python train.py --d_mlp=384 --norm_place="pre" --positions="learned" --qk_norm=false --attn_scale=0.177 --parallel_block=false --init="normal" --init_std_down=0.0114 --optimizer="soap_variant" --beta1=0.95 --beta2=0.95 --schedule="wsd" --final_lr_fraction=0.05 --doc_mask=false
Each number is 50 + 15 x the weight over its row's rms, rounded and kept within 0 to 99. Layers, rows and columns count from 0. The size before them is the row's rms in percent of the matrix's.

# layer 2 attention query, 96x96, rms 0.17, rows 29-95, columns 0-95
111:68 45 65 86 48 27 47 48 39 40 68 23 74 58 51 17 78 60 59 62 36 69 43 92 62 50 41 45 82 36 56 64 59 52 41 61 31 32 58 41 46 48 50 54 57 43 59 33 70 56 60 43 50 56 45 45 67 29 32 73 65 50 52 56 60 46 51 38 33 61 46 34 65 68 27 67 27 56 68 65 73 51 32 77 54 64 64 68 59 37 49 50 77 61 53 51
130:49 38 48 44 33 59 14 58 56 54 65 74 52 38 69 47 50 40 44 42 76 21 38 19 54 45 52 70 64 63 59 41 74 68 73 82 36 25 70 50 40 30 28 48 64 64 50 45 48 34 60 46 46 58 61 43 67 85 23 49 54 34 46 65 64 66 48 80 41 55 65 23 53 38 59 40 60 56 43 50 39 37 51 39 59 69 70 54 49 76 54 40 29 43 71 44
112:72 55 52 35 38 68 22 73 41 48 40 15 70 15 44 34 44 24 32 35 45 37 55 77 32 65 54 65 49 55 33 52 43 66 52 44 61 59 31 44 83 39 38 55 58 31 55 19 36 28 63 52 38 36 40 61 82 69 41 41 58 48 53 55 53 54 49 35 65 29 72 79 50 44 50 49 67 45 53 41 33 45 29 33 34 65 53 71 54 59 55 49 40 38 28 38
118:46 05 42 61 33 57 39 50 42 63 60 47 46 17 58 57 53 67 39 53 61 24 42 46 46 49 47 55 60 57 62 66 63 62 42 49 32 83 27 48 46 39 57 54 59 51 56 54 32 45 47 51 88 50 43 53 58 53 34 22 61 38 70 22 46 30 53 58 57 61 30 96 49 46 40 42 52 37 69 51 52 66 83 32 63 52 77 45 45 69 27 64 30 42 40 40
109:38 38 59 57 39 44 60 51 58 29 57 62 42 80 46 32 36 76 61 51 37 66 55 64 76 61 54 30 53 46 80 66 59 74 49 64 75 48 28 41 40 62 46 41 63 47 17 36 56 23 40 57 32 48 45 27 05 17 31 68 60 40 54 61 62 58 28 46 47 40 62 21 62 42 52 55 43 57 39 70 59 62 25 48 38 58 61 49 46 33 66 50 71 38 46 45
091:59 47 48 59 39 58 33 50 13 60 51 62 58 54 37 48 82 50 64 66 49 66 46 46 36 29 45 54 52 67 60 45 33 49 69 53 54 51 40 65 71 47 37 71 43 42 66 76 40 52 99 55 57 41 66 45 46 54 68 48 67 43 53 49 58 58 29 66 51 51 31 47 85 59 48 88 35 51 65 53 18 58 67 33 31 30 65 69 49 28 40 52 68 40 49 31
117:36 48 49 69 36 49 57 44 49 44 66 57 56 41 30 30 68 66 32 42 41 50 34 55 61 64 60 33 69 37 79 74 33 44 48 28 60 64 32 62 58 55 32 69 60 49 38 38 88 36 51 78 60 45 54 47 29 44 42 65 65 56 26 67 51 57 21 47 32 56 47 80 74 62 29 64 27 42 64 59 52 58 24 60 47 67 29 47 64 28 47 54 66 31 54 80
129:63 63 36 50 52 54 70 39 54 52 38 75 33 14 66 58 27 68 59 30 54 46 24 47 11 19 60 33 42 44 51 39 66 37 53 61 46 44 14 58 49 62 65 46 40 34 43 68 26 62 46 54 42 50 39 69 69 43 64 42 75 44 64 36 33 58 56 55 51 58 43 38 58 36 56 47 87 57 75 38 45 51 55 41 63 30 60 67 53 60 22 24 28 41 45 55
096:60 80 62 32 53 36 58 52 38 46 31 63 21 73 53 63 33 53 51 49 61 60 69 33 48 48 45 45 35 59 40 45 57 54 67 64 78 32 43 47 48 54 61 42 51 59 64 70 30 43 85 40 32 43 68 25 51 59 72 69 14 29 46 41 50 41 59 53 52 53 76 54 53 92 52 40 49 54 22 29 51 47 18 62 44 53 66 57 54 44 57 27 65 18 57 45
121:52 35 59 45 38 35 51 56 44 44 53 60 69 55 24 36 31 51 60 58 52 64 50 62 57 50 51 15 54 43 60 43 56 45 58 39 69 44 29 46 63 71 32 31 66 64 52 65 63 50 65 38 53 71 51 62 32 38 23 51 71 66 12 79 65 58 00 62 61 43 53 60 64 47 35 60 33 29 56 53 44 60 24 57 39 31 33 45 28 26 72 45 64 47 31 63
116:67 50 60 25 41 48 19 47 64 55 77 40 58 21 53 35 09 45 64 68 32 41 56 52 44 43 48 65 73 36 38 46 69 52 38 56 63 42 67 54 65 49 45 53 46 52 70 06 56 40 69 56 40 29 65 35 29 53 37 63 57 59 31 74 52 56 38 32 50 62 48 37 45 66 72 50 26 49 42 62 20 64 48 60 34 69 30 59 34 41 44 51 75 45 32 32
076:65 76 45 61 55 44 22 21 38 46 49 43 40 45 69 62 36 53 44 43 58 32 52 61 42 43 41 49 60 65 27 29 31 40 60 37 63 42 80 77 76 48 62 52 63 61 30 36 51 47 54 47 50 36 61 70 42 71 46 51 69 57 44 49 39 39 56 52 75 37 46 56 54 56 54 89 96 39 48 31 48 30 13 53 52 46 59 71 47 64 27 39 52 69 62 21
105:64 30 80 49 59 49 55 38 43 58 72 63 39 34 35 54 47 48 60 61 53 57 70 59 45 59 34 41 72 53 66 43 75 69 43 40 50 25 24 42 57 56 36 51 50 59 59 99 61 52 47 48 40 51 28 47 71 12 43 32 49 66 32 43 69 68 51 66 54 62 47 79 54 38 59 53 41 67 52 51 41 65 78 29 64 16 41 49 53 37 40 28 50 43 44 66
091:55 45 44 63 60 29 51 36 28 49 21 60 48 46 46 51 72 66 60 54 55 52 32 65 46 44 21 21 41 84 75 36 56 40 33 54 17 58 43 40 42 36 58 75 57 53 32 87 52 60 41 49 72 43 34 62 47 45 57 38 24 56 04 45 62 39 55 59 56 55 51 46 71 34 37 73 28 57 66 30 42 62 40 52 69 49 40 27 61 45 31 44 43 63 46 57
114:54 48 56 55 44 52 48 57 75 61 64 34 51 31 43 41 40 71 14 28 43 36 20 40 43 83 46 74 46 62 66 49 49 58 39 29 66 55 39 47 71 71 57 54 56 41 24 18 51 59 39 86 51 49 29 45 69 57 44 34 61 43 27 60 19 44 59 51 33 57 30 59 39 66 64 68 51 39 80 72 65 29 58 66 54 46 42 64 35 53 62 37 73 58 46 42
108:55 64 35 50 42 50 45 59 60 43 32 60 63 26 39 41 25 55 50 49 36 51 48 67 55 43 20 54 64 30 65 59 68 34 25 71 56 47 39 71 66 68 60 43 23 13 30 47 33 47 41 77 48 60 56 79 48 41 46 50 49 41 36 76 46 68 23 28 71 36 51 53 38 35 64 70 70 50 73 75 45 61 47 39 29 61 34 53 41 35 46 50 68 76 55 75
125:40 45 50 57 39 41 65 36 52 50 34 65 56 42 77 64 69 33 71 66 66 36 50 36 46 28 24 46 54 59 47 45 71 53 53 68 33 49 69 40 37 29 36 53 48 25 51 51 41 46 22 35 54 19 65 33 52 53 45 24 23 62 72 43 58 42 71 33 33 54 38 35 25 39 53 46 60 64 57 56 46 67 83 38 66 51 46 54 76 62 29 50 16 26 68 72
101:45 40 68 54 76 59 51 62 49 60 68 67 69 58 55 34 40 39 57 63 71 47 65 39 53 54 40 31 38 47 77 43 60 30 49 72 54 44 20 65 38 51 17 58 48 51 50 67 71 55 54 39 77 42 77 48 44 53 64 54 35 71 59 65 44 28 46 69 56 39 52 44 61 63 52 46 04 32 55 39 86 56 30 58 53 42 53 22 70 37 73 72 59 26 55 61
104:58 66 51 67 51 43 30 67 36 72 36 58 59 29 19 53 66 72 63 61 56 28 41 48 24 32 48 65 37 75 32 55 42 28 62 42 29 26 49 45 38 66 63 24 71 67 19 48 24 53 56 63 46 58 53 21 34 62 40 75 57 57 48 60 30 51 46 48 48 69 39 74 63 66 59 35 62 59 57 58 31 24 41 65 59 55 41 63 65 53 49 70 52 67 70 68
125:33 61 61 45 53 67 54 52 53 43 76 32 54 47 49 69 66 69 24 66 39 34 52 24 48 69 75 71 33 55 48 27 38 76 49 48 34 45 61 45 50 38 48 56 24 71 61 40 91 67 72 51 52 62 46 48 31 43 66 56 63 64 27 70 36 56 61 41 65 41 34 57 47 42 78 51 50 39 33 60 15 20 47 64 59 51 52 53 42 80 69 43 65 30 53 39
105:30 42 75 31 69 60 53 11 33 55 62 60 34 34 67 30 77 40 59 81 37 52 64 37 47 49 57 46 49 76 59 48 55 30 78 51 45 40 32 46 50 41 50 74 36 36 60 44 85 39 73 21 66 52 72 27 32 54 49 31 28 40 55 31 49 52 48 54 56 46 52 67 54 59 31 33 55 56 37 43 51 40 62 36 27 43 53 65 50 42 47 53 19 21 48 60
119:50 42 53 57 13 52 77 39 53 47 57 62 32 46 52 22 53 47 36 47 49 85 49 35 55 51 87 43 56 35 43 59 85 65 62 43 61 61 66 56 36 49 61 49 51 59 64 45 57 40 79 37 53 62 58 40 18 51 55 78 70 60 72 43 62 48 31 71 60 31 82 52 68 60 44 48 29 36 38 39 52 65 60 44 32 70 71 46 38 15 55 44 38 58 37 38
098:86 35 47 78 48 59 61 67 57 60 56 52 60 45 33 32 48 62 60 48 31 54 40 52 61 73 60 71 81 63 49 47 41 56 51 46 45 60 48 35 38 62 66 56 54 58 17 63 48 36 49 48 40 53 24 48 24 23 39 69 60 25 22 73 20 42 30 40 67 44 17 19 47 47 74 54 45 51 66 69 52 48 58 49 45 58 42 80 72 54 70 44 47 53 59 37
113:49 59 54 71 43 55 59 49 41 25 72 87 33 40 66 51 52 29 40 43 39 52 61 32 54 59 62 57 65 33 60 37 44 38 45 28 62 60 34 79 71 51 68 89 26 59 25 66 44 36 39 89 31 41 53 53 37 27 46 39 44 57 59 59 47 41 53 44 69 35 42 39 75 24 57 43 69 75 24 25 34 50 47 50 51 53 74 70 50 49 52 45 42 42 40 61
104:36 33 52 49 53 44 47 47 28 30 56 50 08 50 34 47 29 48 43 52 45 68 77 67 73 60 44 53 43 63 71 49 31 42 55 66 74 76 17 55 51 58 67 40 48 90 46 77 33 47 51 31 50 89 55 60 37 59 43 54 31 46 40 62 49 53 57 64 57 45 32 67 65 50 58 34 28 44 34 55 57 56 62 79 59 55 53 51 25 23 75 48 55 35 60 53
124:60 73 30 69 46 63 50 70 36 63 56 43 53 48 48 91 42 45 51 47 42 39 46 55 02 46 51 50 37 46 29 46 45 40 55 55 23 77 53 51 42 78 53 53 48 53 51 62 43 26 22 26 34 64 43 64 71 75 56 45 42 40 57 39 55 35 55 41 55 35 47 52 51 64 41 13 60 41 54 20 63 46 61 56 64 67 63 66 53 81 43 65 32 80 68 46
092:61 53 40 45 28 75 74 70 32 46 38 46 83 54 54 31 43 54 37 75 38 56 56 64 46 56 61 30 44 41 67 39 59 25 47 82 61 46 52 44 53 72 39 44 50 29 50 31 44 63 78 52 85 36 71 33 45 53 65 60 70 43 54 44 53 56 47 41 43 18 36 61 51 59 73 64 31 18 75 63 63 73 61 63 16 51 45 55 49 45 55 30 34 52 41 62
106:52 46 36 79 33 55 56 57 43 76 47 35 42 44 43 58 71 55 65 58 54 50 54 68 33 42 71 27 35 59 57 51 39 28 56 61 62 49 62 57 46 64 88 76 56 55 43 30 46 58 55 70 43 66 37 19 31 41 27 59 45 62 58 38 44 54 75 42 61 38 47 86 58 54 50 23 39 63 68 69 29 53 54 58 42 62 62 49 68 41 21 82 23 39 26 56
104:49 40 46 41 32 67 76 30 48 57 45 43 31 42 81 83 46 43 42 54 43 53 48 61 54 33 68 37 31 73 46 49 49 57 25 79 27 42 54 48 32 29 60 51 30 41 60 32 54 51 57 37 52 48 58 06 49 35 66 56 29 39 66 36 46 61 77 22 50 22 56 54 26 51 41 24 53 46 53 48 56 43 59 47 23 59 53 50 53 75 29 47 18 60 41 34
100:46 47 55 54 54 62 70 50 54 48 65 73 48 31 58 34 51 50 49 31 73 38 28 57 23 45 73 25 47 41 71 27 72 57 77 50 47 47 25 68 45 60 59 57 48 58 69 58 37 59 31 54 34 40 52 49 64 43 60 25 86 80 72 55 55 26 70 89 35 68 62 37 75 39 37 58 30 50 43 35 50 36 39 65 49 31 56 45 36 45 34 61 50 27 35 55
108:40 67 64 23 31 50 56 38 53 46 43 71 53 64 67 55 84 45 55 76 54 48 69 54 42 27 53 30 34 74 57 68 64 68 47 57 59 43 56 49 50 37 51 30 34 42 51 32 67 67 61 38 49 55 57 37 62 74 56 43 23 46 78 43 62 78 72 24 50 56 45 86 42 65 38 33 64 51 53 79 53 72 65 56 23 68 52 51 59 43 43 49 33 55 43 85
097:64 78 47 34 24 45 54 46 64 31 56 67 52 48 77 57 58 40 63 62 57 69 66 30 65 62 75 23 57 28 51 47 46 08 61 39 52 58 47 75 51 40 46 57 46 36 31 30 79 50 66 49 51 49 64 52 46 63 50 55 55 64 34 50 33 31 58 25 79 40 50 27 57 32 26 51 44 63 28 40 19 37 19 54 57 43 36 68 44 53 29 59 30 58 49 50
128:69 35 61 55 52 45 33 44 24 47 42 55 64 36 28 19 39 58 31 30 56 44 31 57 51 55 53 65 64 66 43 63 41 50 25 40 43 49 45 48 47 38 42 48 39 64 57 58 82 59 50 51 52 30 25 56 57 45 78 55 79 24 60 63 46 79 31 48 36 57 59 49 65 49 62 92 43 38 77 59 73 51 51 37 34 54 53 28 66 37 69 29 66 43 17 40
102:66 68 32 40 36 75 77 55 71 74 29 62 43 72 68 56 47 33 77 55 35 59 53 33 56 61 58 74 56 45 65 45 25 51 58 61 51 31 47 48 33 68 57 47 48 28 39 66 61 68 66 48 44 48 61 48 35 46 53 30 59 42 59 49 28 75 53 44 49 17 39 47 85 39 29 69 50 42 66 86 46 76 73 41 36 61 41 49 37 42 55 47 63 61 75 65
131:55 46 35 68 63 46 34 51 45 43 32 55 55 36 72 69 27 44 56 42 56 41 55 52 53 36 53 58 43 52 43 63 51 33 64 66 23 23 85 62 48 29 48 62 60 59 62 70 18 29 60 45 63 55 64 43 77 66 53 46 32 67 87 41 32 32 78 71 66 45 58 50 41 36 57 33 59 48 68 14 32 45 49 46 62 19 52 65 78 66 53 35 43 42 56 47
061:52 64 40 23 75 51 23 52 55 62 52 51 48 53 82 42 33 34 45 56 59 48 63 43 48 30 45 26 54 65 35 60 39 67 23 51 39 43 69 61 41 27 58 47 30 54 70 44 65 31 59 33 78 89 66 26 61 70 56 51 23 39 51 68 58 56 50 18 43 33 70 72 53 52 44 40 52 47 59 44 47 81 38 42 23 71 36 55 54 59 24 47 50 50 38 39
067:48 55 52 48 57 62 44 59 70 87 59 79 39 62 49 35 54 65 57 56 68 55 59 50 78 51 51 20 56 38 38 41 71 49 70 33 62 62 82 48 47 54 60 65 53 65 59 58 36 29 54 33 77 48 32 59 32 53 62 76 51 57 46 42 62 48 29 48 47 57 16 53 40 63 77 67 43 37 30 63 53 65 47 47 50 31 47 57 37 21 11 76 60 56 55 24
079:58 50 32 29 53 70 25 43 39 46 40 37 67 49 62 73 47 48 69 55 54 45 44 66 28 19 39 55 25 58 52 64 62 34 39 69 24 25 77 38 40 35 44 60 33 41 65 72 37 52 73 62 47 55 72 33 48 33 38 45 38 35 71 62 74 63 79 50 48 51 69 54 60 36 16 23 61 78 51 21 59 56 48 44 38 54 52 38 59 43 50 54 24 38 41 40
067:39 37 76 47 54 47 56 23 42 36 52 68 40 42 50 59 34 53 58 53 24 68 41 73 73 36 49 41 75 58 78 42 39 53 46 36 92 58 24 33 36 42 27 53 51 28 36 78 46 61 57 40 36 49 67 60 33 29 33 34 36 65 54 53 54 67 35 66 50 44 54 36 48 52 59 53 24 64 35 43 74 71 60 55 40 38 55 69 36 20 62 44 57 19 58 67
082:51 26 72 36 33 58 54 48 52 38 56 66 60 72 47 48 79 42 73 63 56 64 53 61 47 54 58 47 51 36 73 59 65 56 54 39 83 47 56 56 67 68 17 52 71 62 61 67 64 61 35 62 22 36 37 40 47 33 22 64 50 58 39 42 72 66 37 54 45 42 45 51 46 66 42 49 38 54 25 62 68 58 64 46 37 58 28 58 25 00 49 83 39 39 42 52
071:53 38 38 41 73 43 39 42 48 56 47 34 38 59 61 69 33 23 53 47 49 70 78 55 88 29 40 38 60 39 54 67 36 41 59 56 60 60 42 52 52 31 38 56 29 27 63 44 46 49 71 44 75 94 91 46 26 51 78 37 36 35 60 75 65 47 57 59 52 56 77 35 51 40 48 36 64 60 55 33 43 88 36 51 49 55 40 44 46 46 33 66 52 41 56 43
082:60 32 51 44 60 50 56 50 22 22 73 60 75 43 40 54 15 58 39 11 24 61 48 63 66 71 56 68 83 51 60 67 32 66 45 48 67 61 29 34 56 67 61 20 58 70 41 56 47 43 46 36 35 67 48 80 44 46 37 49 56 35 40 62 55 66 22 58 46 34 60 41 64 48 82 39 45 43 46 55 51 53 31 55 53 55 42 49 32 45 60 40 81 35 62 53
066:53 45 62 46 41 41 53 72 43 47 40 62 53 46 50 47 57 39 49 65 37 57 47 65 24 51 39 27 72 56 58 61 46 55 23 73 27 58 66 46 65 50 42 38 52 55 62 66 54 41 58 58 70 69 58 46 61 42 41 55 30 30 55 59 73 64 50 32 51 21 85 73 63 56 33 47 46 24 80 48 59 65 48 49 10 76 53 27 68 16 81 32 47 61 42 68
049:50 38 34 48 57 62 41 35 34 37 55 42 48 44 60 65 25 62 25 49 52 69 37 33 44 76 24 53 45 33 42 59 32 75 35 19 60 52 38 55 40 62 34 53 24 53 74 71 46 41 50 53 50 87 64 64 61 46 17 21 18 40 33 38 41 34 45 37 46 43 49 35 57 35 29 48 25 36 58 39 52 29 57 71 30 48 56 31 27 46 37 39 59 45 51 30
073:45 38 47 45 56 48 61 44 52 44 66 71 74 51 58 28 29 61 31 26 32 43 47 63 60 55 36 39 89 59 68 50 18 62 28 35 68 52 42 42 87 46 65 34 71 54 29 46 57 32 39 35 52 55 37 78 34 45 54 54 42 35 18 72 63 54 34 40 49 10 50 36 50 44 51 63 36 25 51 66 51 47 41 41 46 56 47 20 46 64 67 47 55 42 37 71
075:48 20 50 09 52 35 34 43 47 32 42 63 49 71 64 28 40 36 45 63 35 41 81 43 68 39 39 20 79 56 68 27 17 47 50 53 71 49 35 49 51 18 49 52 62 46 60 51 68 62 51 24 48 61 60 44 25 51 45 64 35 44 47 59 68 60 45 36 40 42 50 58 69 48 30 40 43 48 28 51 36 75 42 38 15 40 53 34 59 42 46 42 55 25 29 46
066:54 53 11 51 50 58 38 58 52 58 48 40 52 35 75 62 00 38 25 35 56 33 44 27 42 50 37 63 55 25 25 53 48 35 51 60 56 64 57 63 39 53 46 70 46 46 50 41 13 61 35 63 78 56 24 53 61 72 38 48 58 49 61 31 47 38 75 64 42 47 29 33 51 43 48 32 54 40 55 51 28 43 39 54 86 19 51 53 55 66 37 60 45 48 66 39
106:66 47 16 63 63 62 25 69 34 63 49 30 68 37 54 75 50 47 32 40 42 22 27 41 37 46 26 73 60 41 29 38 39 41 59 48 26 52 73 43 55 60 39 52 47 40 40 71 19 44 43 61 59 51 53 76 57 80 48 29 50 51 48 71 51 38 54 49 51 74 38 45 42 50 68 43 54 58 67 36 29 49 61 41 71 40 41 65 59 97 36 59 53 72 56 32
074:38 58 50 61 57 37 73 44 42 40 17 54 63 45 44 53 76 74 45 40 44 47 26 64 41 64 44 72 35 57 51 53 51 55 42 50 33 14 43 46 47 80 68 38 58 58 25 59 49 54 32 54 53 43 16 62 76 39 49 49 53 54 54 41 15 49 72 43 40 46 54 38 24 28 45 59 70 45 72 71 73 15 45 44 52 33 49 34 73 53 67 39 47 24 55 70
087:53 75 54 73 31 53 64 66 68 41 63 46 66 58 35 39 56 63 64 59 60 43 33 40 25 67 72 72 41 43 61 36 81 49 83 48 72 44 45 66 46 90 28 53 60 42 44 14 50 64 55 73 28 38 23 62 56 51 65 70 77 50 32 40 44 50 38 50 48 67 41 41 39 52 65 56 55 39 50 80 42 35 61 52 64 54 38 49 44 58 54 36 63 85 53 58
068:12 69 51 43 40 50 53 47 41 39 61 41 36 37 35 53 52 49 44 44 42 47 48 43 40 63 67 77 34 13 58 17 61 55 57 53 66 64 22 54 50 70 40 37 43 31 42 51 35 58 41 51 28 42 32 84 33 53 46 43 77 59 46 42 35 46 39 59 50 56 38 21 29 62 70 63 32 54 33 51 34 53 38 61 67 28 45 68 10 42 58 64 55 77 72 52
096:60 63 34 66 59 52 38 78 63 56 52 14 45 23 24 74 36 45 28 42 53 41 36 50 39 50 52 95 34 55 20 50 61 54 44 53 20 41 68 58 51 63 33 54 43 52 51 32 26 38 53 59 51 45 55 58 75 71 52 48 72 48 45 59 38 43 72 66 48 76 53 52 31 51 72 42 61 48 61 36 39 27 51 43 63 41 40 64 50 89 57 50 67 51 63 23
081:53 79 27 46 59 67 43 67 71 45 44 37 41 53 47 63 45 69 35 43 51 46 64 34 31 62 56 53 34 29 27 36 37 38 61 61 44 79 27 70 51 61 50 57 35 48 52 17 23 46 45 50 60 71 19 57 60 86 55 57 62 32 42 67 17 39 37 47 51 64 46 52 60 45 38 50 82 52 46 36 35 31 43 53 78 56 39 61 41 76 38 48 51 75 67 33
072:55 46 69 36 65 43 44 55 42 38 70 52 50 31 64 66 53 80 21 22 30 43 29 59 48 75 55 99 54 68 46 55 49 99 23 37 57 60 44 45 63 47 42 37 49 57 55 48 58 43 67 72 28 27 39 48 47 38 46 47 54 54 42 71 26 66 34 65 62 54 48 51 45 51 68 39 50 52 53 65 54 34 58 48 52 55 45 73 49 57 57 38 74 37 53 45
053:62 40 37 66 40 57 54 51 27 49 24 35 64 47 66 65 38 67 28 35 45 47 34 29 70 56 18 68 66 55 28 74 09 51 57 33 38 56 85 24 34 54 48 20 55 31 58 64 33 54 40 84 52 50 42 40 39 38 27 43 58 58 64 61 53 61 59 32 59 49 37 39 55 55 44 49 82 55 57 63 44 30 60 49 57 70 55 56 73 71 49 45 51 51 71 49
081:53 71 22 50 46 42 34 72 54 35 28 21 44 33 41 50 55 42 48 50 68 40 45 41 19 62 45 65 32 42 34 15 49 51 53 78 42 43 50 54 46 33 40 38 26 31 36 39 15 73 47 46 63 49 27 28 47 58 46 47 71 40 45 61 43 51 54 43 51 47 28 20 70 38 41 51 75 49 68 60 33 42 64 48 76 35 47 68 33 60 47 60 19 79 42 46
065:58 63 66 51 56 66 57 49 42 39 58 72 60 39 18 43 76 73 54 42 48 27 26 58 35 42 60 73 44 45 69 50 47 69 34 41 65 51 38 45 64 84 43 41 64 64 43 56 56 36 27 56 19 36 16 62 53 26 68 36 40 35 19 50 55 59 33 45 50 66 34 37 44 53 79 61 51 39 64 84 57 31 59 47 72 66 40 60 52 33 41 44 67 35 61 42
073:46 41 43 50 40 56 38 42 26 56 47 61 40 53 71 46 42 19 59 74 40 57 72 52 63 16 34 33 43 51 51 59 39 24 26 65 41 51 53 30 45 22 44 63 37 43 59 94 40 60 67 38 66 61 82 63 40 55 61 29 18 49 54 70 59 60 65 56 63 33 75 65 57 50 40 17 44 52 43 25 55 70 57 42 47 69 53 33 67 45 54 38 48 45 35 60
093:42 55 67 57 43 45 74 32 53 24 44 62 55 69 30 44 56 70 58 53 59 58 32 55 67 69 80 60 42 24 53 32 44 64 53 36 66 49 35 53 54 75 34 39 66 50 47 18 62 62 28 58 29 23 01 37 31 24 63 65 59 57 35 31 40 47 31 48 34 49 48 33 46 49 58 58 71 30 28 65 60 33 45 41 58 29 39 37 33 31 45 53 52 46 51 44
082:49 34 44 29 51 54 48 23 40 29 34 45 36 67 70 53 31 35 71 50 40 70 69 45 53 31 44 18 52 50 61 48 35 24 79 60 57 39 38 51 25 20 47 73 50 42 56 49 40 36 63 27 66 52 69 22 36 77 54 51 44 37 53 45 67 40 54 55 58 62 79 53 60 42 16 28 31 66 31 38 45 59 39 37 29 53 61 36 54 46 33 44 24 50 26 45
087:46 60 53 60 42 58 79 44 66 61 42 50 83 68 34 56 79 55 58 83 54 49 39 42 57 20 34 26 46 46 52 56 51 40 09 70 17 41 60 44 58 44 46 61 55 57 61 46 59 78 36 39 84 44 58 18 51 40 43 61 22 42 42 46 77 44 71 38 48 42 55 57 59 49 35 63 45 48 71 66 44 43 64 50 34 47 64 23 66 61 71 60 38 62 44 65
059:54 48 58 69 58 58 48 36 51 63 41 64 90 66 61 47 38 68 68 68 49 51 58 64 49 24 41 48 76 51 38 69 39 78 55 41 33 43 68 38 42 54 39 56 66 68 61 48 55 43 54 44 53 29 47 68 48 67 61 63 67 62 62 79 55 35 44 58 53 99 87 52 45 71 67 20 65 54 36 48 55 48 57 46 61 72 42 47 61 78 34 53 77 40 51 70
092:49 50 29 50 49 59 22 47 48 69 23 32 29 37 56 58 46 24 61 65 63 44 66 35 31 20 35 59 38 52 45 56 73 30 67 69 24 47 94 49 44 31 63 63 51 56 69 56 26 48 77 50 59 45 71 36 49 58 68 63 62 70 86 51 46 49 70 44 58 80 51 74 42 54 42 48 59 62 51 46 41 49 56 62 46 45 64 52 75 73 42 53 58 77 56 53
064:62 58 85 52 48 54 56 45 44 33 44 87 44 37 48 57 19 56 55 59 34 76 46 35 58 37 42 67 35 63 59 88 63 53 30 70 46 29 46 50 53 42 52 50 55 60 64 71 47 59 53 31 34 38 72 48 49 45 44 61 42 58 64 48 50 53 52 75 51 49 58 40 44 55 84 53 27 79 49 63 43 40 48 67 40 50 66 63 44 34 77 24 89 13 58 51
072:78 40 38 40 42 78 51 51 38 66 55 63 65 72 74 55 68 33 70 72 59 57 53 58 45 19 55 28 56 59 58 70 19 57 50 35 32 57 37 69 67 56 50 78 54 53 34 71 50 47 39 26 58 54 53 54 49 71 66 46 21 48 35 57 63 43 66 40 50 48 67 69 44 58 27 34 48 57 28 35 76 70 55 33 59 61 48 42 68 70 19 40 23 62 55 41
061:69 69 59 46 52 44 55 47 48 53 34 48 43 62 60 55 18 39 43 73 59 49 65 60 25 17 37 37 35 42 53 55 31 69 32 64 57 38 50 42 60 33 54 41 43 41 62 57 72 76 68 33 52 57 62 35 58 46 65 45 46 42 85 74 41 29 82 65 46 32 65 31 58 60 39 43 92 37 67 45 70 51 61 35 59 27 49 33 78 56 53 40 27 65 40 60
071:65 57 50 54 60 39 29 77 59 62 51 32 44 27 59 71 27 60 30 46 24 34 32 46 33 62 44 82 57 65 25 44 33 62 27 48 33 35 79 54 45 51 72 45 50 50 49 56 46 50 51 45 56 71 79 58 71 60 35 47 62 57 53 53 26 40 80 52 50 40 43 53 39 39 66 44 51 55 72 45 44 39 53 63 66 39 49 77 59 99 58 32 59 76 57 64